Each number is 128 + 24 x the weight over its row's rms, rounded and kept within 0 to 255. Layers, rows and columns count from 0. The size above them is the row's rms in percent of the matrix's.

# layer 2 attention output (transposed), 256x192, rms 0.147, rows 92-100, columns 0-191
size [104  96  99  98 101  99 100  94  92]
[[116  82  96 107 122 141  87 143 100 143 119 124 107 128 110 125 131 135 143 150 159  86  99 156 131  72 131 118 101 128  92 143 152 145 160 164 158 125 132 133 138 109 120 113  88 136 115 168 107 114 115 139 150  79 111 118 140 161 109  95  88 139 119 116 104 141 149 124 137 155 137 133 106 111 168 122 156 104 140 140 144 127 130 140 123 155  75 124 100 129  74 108 106  82 135  60 135 125 151 124 114 124 138 116 111 107 132 162 125 124 121 115 115 111 150 131 125 136 112 160 147 123 129 138 119  57 133 158  88 116 111 180 155 143 107 201  98 117 191  98 140 104 142  83  88 139 144 101 138 131 124 130 153 142 115 147  93 140 104 109 133 115 126  84 126 149 132 134 128 119  89 126 112 112 141  97 165 100 132 139 135 125 165 107 141 119 120  94 162 160 152 147]
 [109 131 144  98 153 137  82 135 136 115 123 120 152 114 175 109 145 124 120 160 116 139  89 132 127 102 108 110 102 135 126 111 132 130 161 141 165 103 160  98 149 152 116 129 125 135 103 129 134 114 150 177 130 102 119 135 150 165 178 120 124 147 137 109 130 166 108 132 202 134 178 184 125 137 100 119 150 104 105 182 133 155 137 113 143 122 132  93 114 154  69 167  99 149 108 108 127 172 156 123 150 145  88 145 152 152 150 125  96  93 156 144 130 164 103 124 157 130 124 122 103 137 150 111 130 162 127 119 128 139 151 102 109 101 127 161 156 102 128 124 116 127 175 119 150 125 147  90 141 116 141 149 145 121 178  86 109 163  94  96 152 191 120 155 123 141 159 110 125 122 140 157 124 125 116  70 136 126 126  89 111 155 126 112 141 129 167 116 117 121 102 130]
 [110 102 132 144 123 150 167 119 133 103 163 145 117  89 116  95 129  93 105 124  96 144 125  84  96 112 131 132 127 128  87 152 110 157 126 105 145 100  88 123 103 116 105 142 141 125 110  98 153  82 128 136 165 132 103 136 149 160 136 162  83 141 159 126 104 150 114 101 130 116  97 140 116 157 138  72 106 123 121 123 136 174 141 157 133 139 151 109 109 116 142 124 109 112 114 179 109  81 118 145  96 151 139 141 160 127 132 118  84 116 141 122 133  89  90 134 119 127 167 110 170 115 108 151 116 145 172  92 119 100 134 166 138  95 120 140  77 133 159 131 155 140 126 136 126 124 148 128 132 126 125 146 102 187 150 125 122 134 103 154 166 119 138 131 175 155 170 133 173 137  83 161 113 149 133 137  88 153 134 123 125 181 139 102 165 129 159 101 182 127 136 139]
 [124  92 140 113 132 110 131 115  91 178 140 144 165 134 172 177 114 155 129 133 125 151 149 103 170 129 131 100 114 114 131 118 125 163 188 105 102 157 167 129 119 119 116 158 126 104 126 133 163  91 165 139 109 147 128 102  77 118 120  97 103 121 113  72  98 139 115 105 118 137 160 126 143 130 120 110 156 145 121 137 147 122 169  78 159 145 115 142 112 136 126 136 126 147 159 119 111 141 148 117 132 119 147 117 129 115 122 103 129  97 133 137  99 145 154  81 157  86 138 142 134  63 113  94  92 104 131 141 123 116 115 134 102  98 144 154 133 138 115 149 153  91 203 145 121 122 150 153 142 137 130 154 121  80 114 101 130 121 162  93 131 175  73 151 167 145 108 142 161 103 108 163 119 159 109 121 168 110 161 121 135 126 128 147 106 121 117 139 145 148  89 125]
 [124 131 116 117 126 151  97  75 126 123 132 142 148 130  98 100 159 129 127 133 205 126  94 149 161 139 113  98 107 157 129 136 156 167 116 156 124 135 132 152  93 119 123  99 111 152 120 136 142 103 112 166 128 159 117 125 152  87 148  94 140 146 104 111 164 157 121 122 120 130 129 128 137 132  93 111 131 145 135 165 142 119 171 125 110 113 148 136 156 101 150 179 134 183 136 151  87 151 129  94 162 115 118 145 114 136 125  97 104 138 110 114 101 107 125 151 161 154 116 146 133  98 118 154 127 159 114 144 132 149 126 126 171 133  82 111 156  75 148 127 118 138 160 119 137 126 147 147 101 168 110 141 140 161 132 157 111 138 134 118  82  69 113 114 155 125 151 164  93 146  72 103  87  99 130 111 155 119 162 129 141 188 135  99 158 138 162 100 146 155 139 108]
 [ 84  94 135 147 146  88  76 167 154 106 123 121 173 132 126 132  97 138 101 131 128 184 103 141 136 133 160 143 142 155 117 113 165 116 158 132 109 143 117 165 171 148 145 161 107 151 133 112 114 135 117 122 151 141 149 155 154 170 138 157  90 102 131 140 192 114 113 133  96 133 111 128 138 133 121  98 104 142 119 125 153 117 152 138 123 102 164 139 143 128 134 121 164 137 145 142 160 125 112 102 136 100 141 151 109 111 185  92  77 178 173 121 138 153 125 123 139 110 150 137 162 146 134  93 146 176 144  70 172 101 126 162 147 128 143 108 107 140 118 107  82 152 102 127 125 124 138 127 130 110 136 112  96 120 135 168 103 124 130 114 127 155 109 128 169 133 108 126 104 161 140 115 173  79  99 100 145 103 136 151 136 136 127 109 100 139 103 148 117 102  86 142]
 [150  86 119 169 127 123 125 156 118 149 113 172 129 117 123 125  91 118 130 127 136 152 182 143 161 135 115 131 129 121 121 169 106 178 158 127 153 158 134 137 124 127 158 171 160 100 113 143 144 128 125 128  92 122 128 137  99 131  71 111  93 151 154 107 138 137 160 147 136 134 154  92 116 140 155  94 129 152 131 119 119 146 142 141 121 102 131 118 111 111 105 145 142 129  99 117 143 105 159 125 119 150 128 169 156 159 152 131  90 100 127 206 142  92 138 101 107 124 158 132 151 110 115 139 170 188 140 166 158 108 133 107 122 140 116 113 176 121 112 141  92 124 140 152 146 171 126 155 151  49 143 138 109 181 127 132 150 167 116 121 108 140  97 158 117 143 114 144 126 109  69 100 118 134 118 139 131 116 149 135  98 147  93 109 132 159 149 138 128 146 151  92]
 [ 94  85 108 111 146 145  98 168 128  96 128 126  81 100 169 147 119 148 114 125  91 151 156 155 121  97 129 138 123 141 133 125 132 128 122 185 145  81 123 123  94 102 151 155 130 119 156 118  87  70 132 139 111 152 153 102 113 127  85  92  97 157 101 124 154 106  96 123 129 156 141 165 128 124 158 143 137 117  92 134 113 115 175  89 105 112 179 105 128 122 192  89 136 139 123 107 121 106 143 121  93 123 152 118 105 132 149 109 169 120 142 165 168 138 148  99 152 132 113 131 114 153 110  75 141 165 126 124 112  76  93 102 127 144 146 115 115 141 121 113 143 117 157 115 152 116 125 103 118 120 150 102  95 155 108 115 117 135 127 144 138 135 124 155 117 141 133 120 157 148 102  97 166 147 136 134 173 130 119 178 136 134  89  90 141 136  86  93 121 146 151 119]
 [142 169  73 138  78 105 123 111 120 127 108 185 184 159 119 144 153 136 133 105 128 118 126 125 154 143 170 124 134  76 152 130 120  89 129 128 143 137 127 103 138 176  66 145 147 121 187 170 120 176 150 153 115 129 128  92 129 120 179 146 145 143 137 155 162 121 159 144 122  98 159 110 137 135 106 100  97 112 106 138 144 147 132 120 148 111 109 114 125 132  85 111 118 114 149  80 108 163 122  94 146 159 109 162 153  98 125 100 132 103  92 136 143 144 114 131  97 140 154 132 165 127 140 127 177 160 162 130 173 121 127 128 134 142 178  98 125  91 125 104 125 154 106 110 149 122 140 142 128 110 123 122 133 142 147 138 114 126 184  91 105 139 121 148 115 159 137 137 128 130 119 143 153 161 131 148 113 137 109  96  85 122 135 129 114 179 158 137 113 118 161 133]]
# layer 2 attention value, 256x192, rms 0.164, rows 93-100, columns 0-191
size [ 94 101  99  87  89  92  83  94]
[[135 122 122 147 123 123 178  42 119 122 159  93 101 153 111 145 139  83 169 119 113 119 151 127 122 111  94 191 111 107 161 138 135 124 139  96 124 120 118 123 112  99 112 148 121 117 107 108 122 119 154 139 117 110 169 166 172 101 121 100 133 116 135 129 119 157 159 133 120 151 104 119 144 136 154  92 122 172 147 109 135 100 117 154 125 178 109 142 139 133 159  65 109 111 141 149 140  88 135 153 138 138 155 123 125 123 134 124 149 127 163 128 118 121 106 149 133 163 135 111 169 129 149 134 126 134  99 115  89 118  77 106 122 135 103 107  97 146 144  92 169 117  79 128 125 125 134 125 139 128 127 117  86 125 102 144 200 128 129 146  75 115 155  87 136 154 106 107 142 157 144  70 134 110 153 124 129 143 129 134 136 186 135 135  86 167 139 125 123 124 123 125]
 [135 157 126 137 125  95  92 156 130 134 152 144 124 139 117 126 162 165 122 115 102 104  87 168 120 111  97 159 110 131 133 132 111  77 101 155  96 122 127 134 139 135 107 152  85 110 111 144 111 155 126 141 105 189 152  85 164 137 143 116 160 111 129 159 130 148 117 110 101 116 172  92  98 121  82 161 132 130 152 110  88 116 103 127 141 105 105  83 131 166 102 146 126 128 182 146 176 137 130 126 139 135 110 105 129 111 164 154 116 109 121 112 111 151 138 129 111 113 136 167 106 174 108 124  89 123  46 153  86 114 113 126 103 144 120 125 134  93 110 130 124 104 100 138 144 155 133 121 144 128 142 124 155 101  86 127 176 145 155 104 105 143 168 140 165 112 102 119 137 126 135 139 164 133 154 108 123  99 133 115 175 129 107  90 105 138 125 172 105 123 127 156]
 [107  96 125 146  98 121 159  96 129 126  92 101  83 147  82 140 137 133 133  82 160 159 123 140 120 143 113 131 164 114 106 128 149 142 130 103 136 128 119  75 142 162 121 155 122 147 146 103  97 104  99 125 138 120 109 154 166 121 127 107  89 147  83 168 174  72 118 110 112 146 138  97 108 145 143 172 132 136 132 134 125 145 126 158 162 111 115 126 164  84 144 120 151 150 140 125 125  90 136 141  94 139 131 153 103 119 128 155 152 135 148 105 149 118 103 171 123 140 118 131  97 121 139 119 167 156 182 115 119 143 141 129 126 134 121 119 107 145 102 149 110 131 125 100 123  95 118 134 142 170  95 135  77 156 136 136 146 119 115 186  97 116 200  86 140 131 104  89 107 182 105 143 140 110 131 124 108 165 142 147 138 134 142 160 162 162 133 119 100 144 101  98]
 [140  88 105 155 131 109 148 126 139 130 120  95 112 130 192 164 134 118 139 112 127 123 144 127 133  87 124 121 153 126  86 110 136 119  76 114 120 130 102 109 174 109 107 100 141 146 129 130 121 118  58 134 174 115 133 163 127 143 135 165 115 130 133 153 117 128 126 120 137  95 132 106 170 145  75 185 123 111 171 129 150 128 108 140 151 143 138 162 148 125 135 149 124 106 129 125 144  90 135 132 128 133 124 107 113 119 103 142 148 135 130 113  94 118 154 101 126 131 166  98 152 127 174 107 106 106 124  92 162 157 162 105 130  90 144 143 143 156 100 110 127 135 121 107 154 118  93  93 142 106  89 117 141  98 114 122 172 133 134 116 160 152 126 124  90 126 115 123 105  97 195 137 134 159 140  83 120 119 100 138 128 143 129 172 131 162  44 142 136 102  95 102]
 [143 144 153  95 135 158 207 134 143 125 143 122 128 133 151 103 216 126 121 155 135 130 130 138 135 166 131  95 118 119 110 134 136 145 119 131 136 119  88 141  91 141  93 123 122 149 101 135 161 140 155 135 158 120 128 105  96 102 107 126 158 135 116 158  96 129 114 107 177 154 164 147 145 116 139 128 136 103 149 124 146 130 123 127  99 159 157 149 115 147 155  95 102 130 160 129 114 116 101 145 143 111 127 134 146 136 149 148 133 109 108 114 112 140  61 112 134 159 143 180  89 150 120 158 101 114 109 138 147 150 117  98  61 111 157 165 133 118 122 123 124  82 144 103 162 115 113 115 119 152 102 139 145  99  92  94 114 130  95 151 142 114 174 106 108 117 131 114 108  80  86 129 141 121 158 150 113 128  97 130 178 105 127 144 168 126 126  91 146 149  84 136]
 [154 115 112 151 132  75 124 125 149 133 117 135 185 112 142 140 157 131  84  91 106 127 119 152 101 124  75 145 114  98 120 103 152  99 136 129 109  97 185 107 121 151  93 157 117 135 147 183 152 121  64  90 152 162 153 129 118 123 134  84 153 116  99 145 162 100  84 125  83 131 130 116 129 153  79 153 133 138 117 139 109 131 131 137 186 155 138 164 115 119 143 101 111 140 135  97 144 138 120 157 143 153 160 103  86 117 152 112 103 175 136 142 105 108 124  98 165 133 109 115 110 141 116 147 114 169 127 106 143 138 154 100 150 147 154 138  88 130  96 144 136  92 112 103 140 109 171 124 106 151 154 154 155 119 128 137 170 132  83 117 100 129 154 163 119 138 124 109 135 142 101 163 136 121 135 144 136 142 121 178 146 103 129 127 135 118 161 117 121 113 131 156]
 [168 100 167 150  77 117 118 128 110 138 138  80 137 121 128 105 156 127 121 130 158 108 119 170 123 130 152 129 118 135 105 149 124 124 140  67 112 164 154 118 114 171  81 141 135 181 122 145 144 183 138 118 161 139 145 120 117 140 123 119 150 108 131 145 121 131 140 150  83 137 165 119 152 131 106  96 130 122 144 113 155  98 123 152 151 149 119 155 153 163 104 148 118  94 143 140 118 122 111  99 119 115 127 165 167 123 104 145 130 124 111 110 133 120  95 149 119 128 137 160  77  85 109 153 111  82 140  96 162 152 166 103  96 144 149  73 127 128 113 124 135 143 159  96 122 150 101  81 143 131 159 136 108  93 126 154 119 124 134 106 119 120 136 159  98  93 135 114 114 156 112 123  97  94 128 159  85 142  87 150  94  99 129 126 158 153 130 120 116 171 111 190]
 [145 125 174 109 157 100 141 124 129 106 144 105 151 126 145 116 102  78  84 109 148 123 153 145  95 134 125  82 129 120 143 156 111 150 145 151 130 137  95 136  88 143 114  94 114 123 131  68 100 119 112  85 119 130 130 125 130 128 118  88 139 151 101 112 156 138 125 134  78 137  90  97 104  95 153 161 112 114 114 155 137 135 120 117 121 140 154 160 161 129 146 120 139 195 113 149 142  94 105 132 126 141 153 123  62 156 131 146 103 106 165 171 127 124 148 135 148 128 126 135 148 139 105 131 121  97 109 140 148  99  96 135 147 112  87 119 146 176 152 116 148  94 127 150 131 108 122 102 113 131 116 159 127 134 151 116 142 139  69 129 109 132  93 162 148 147 128 128 149 127 139 138 108  49 108 120 121 115 103 118 139 131  95 194 125  93 158 111 128 135  85  87]]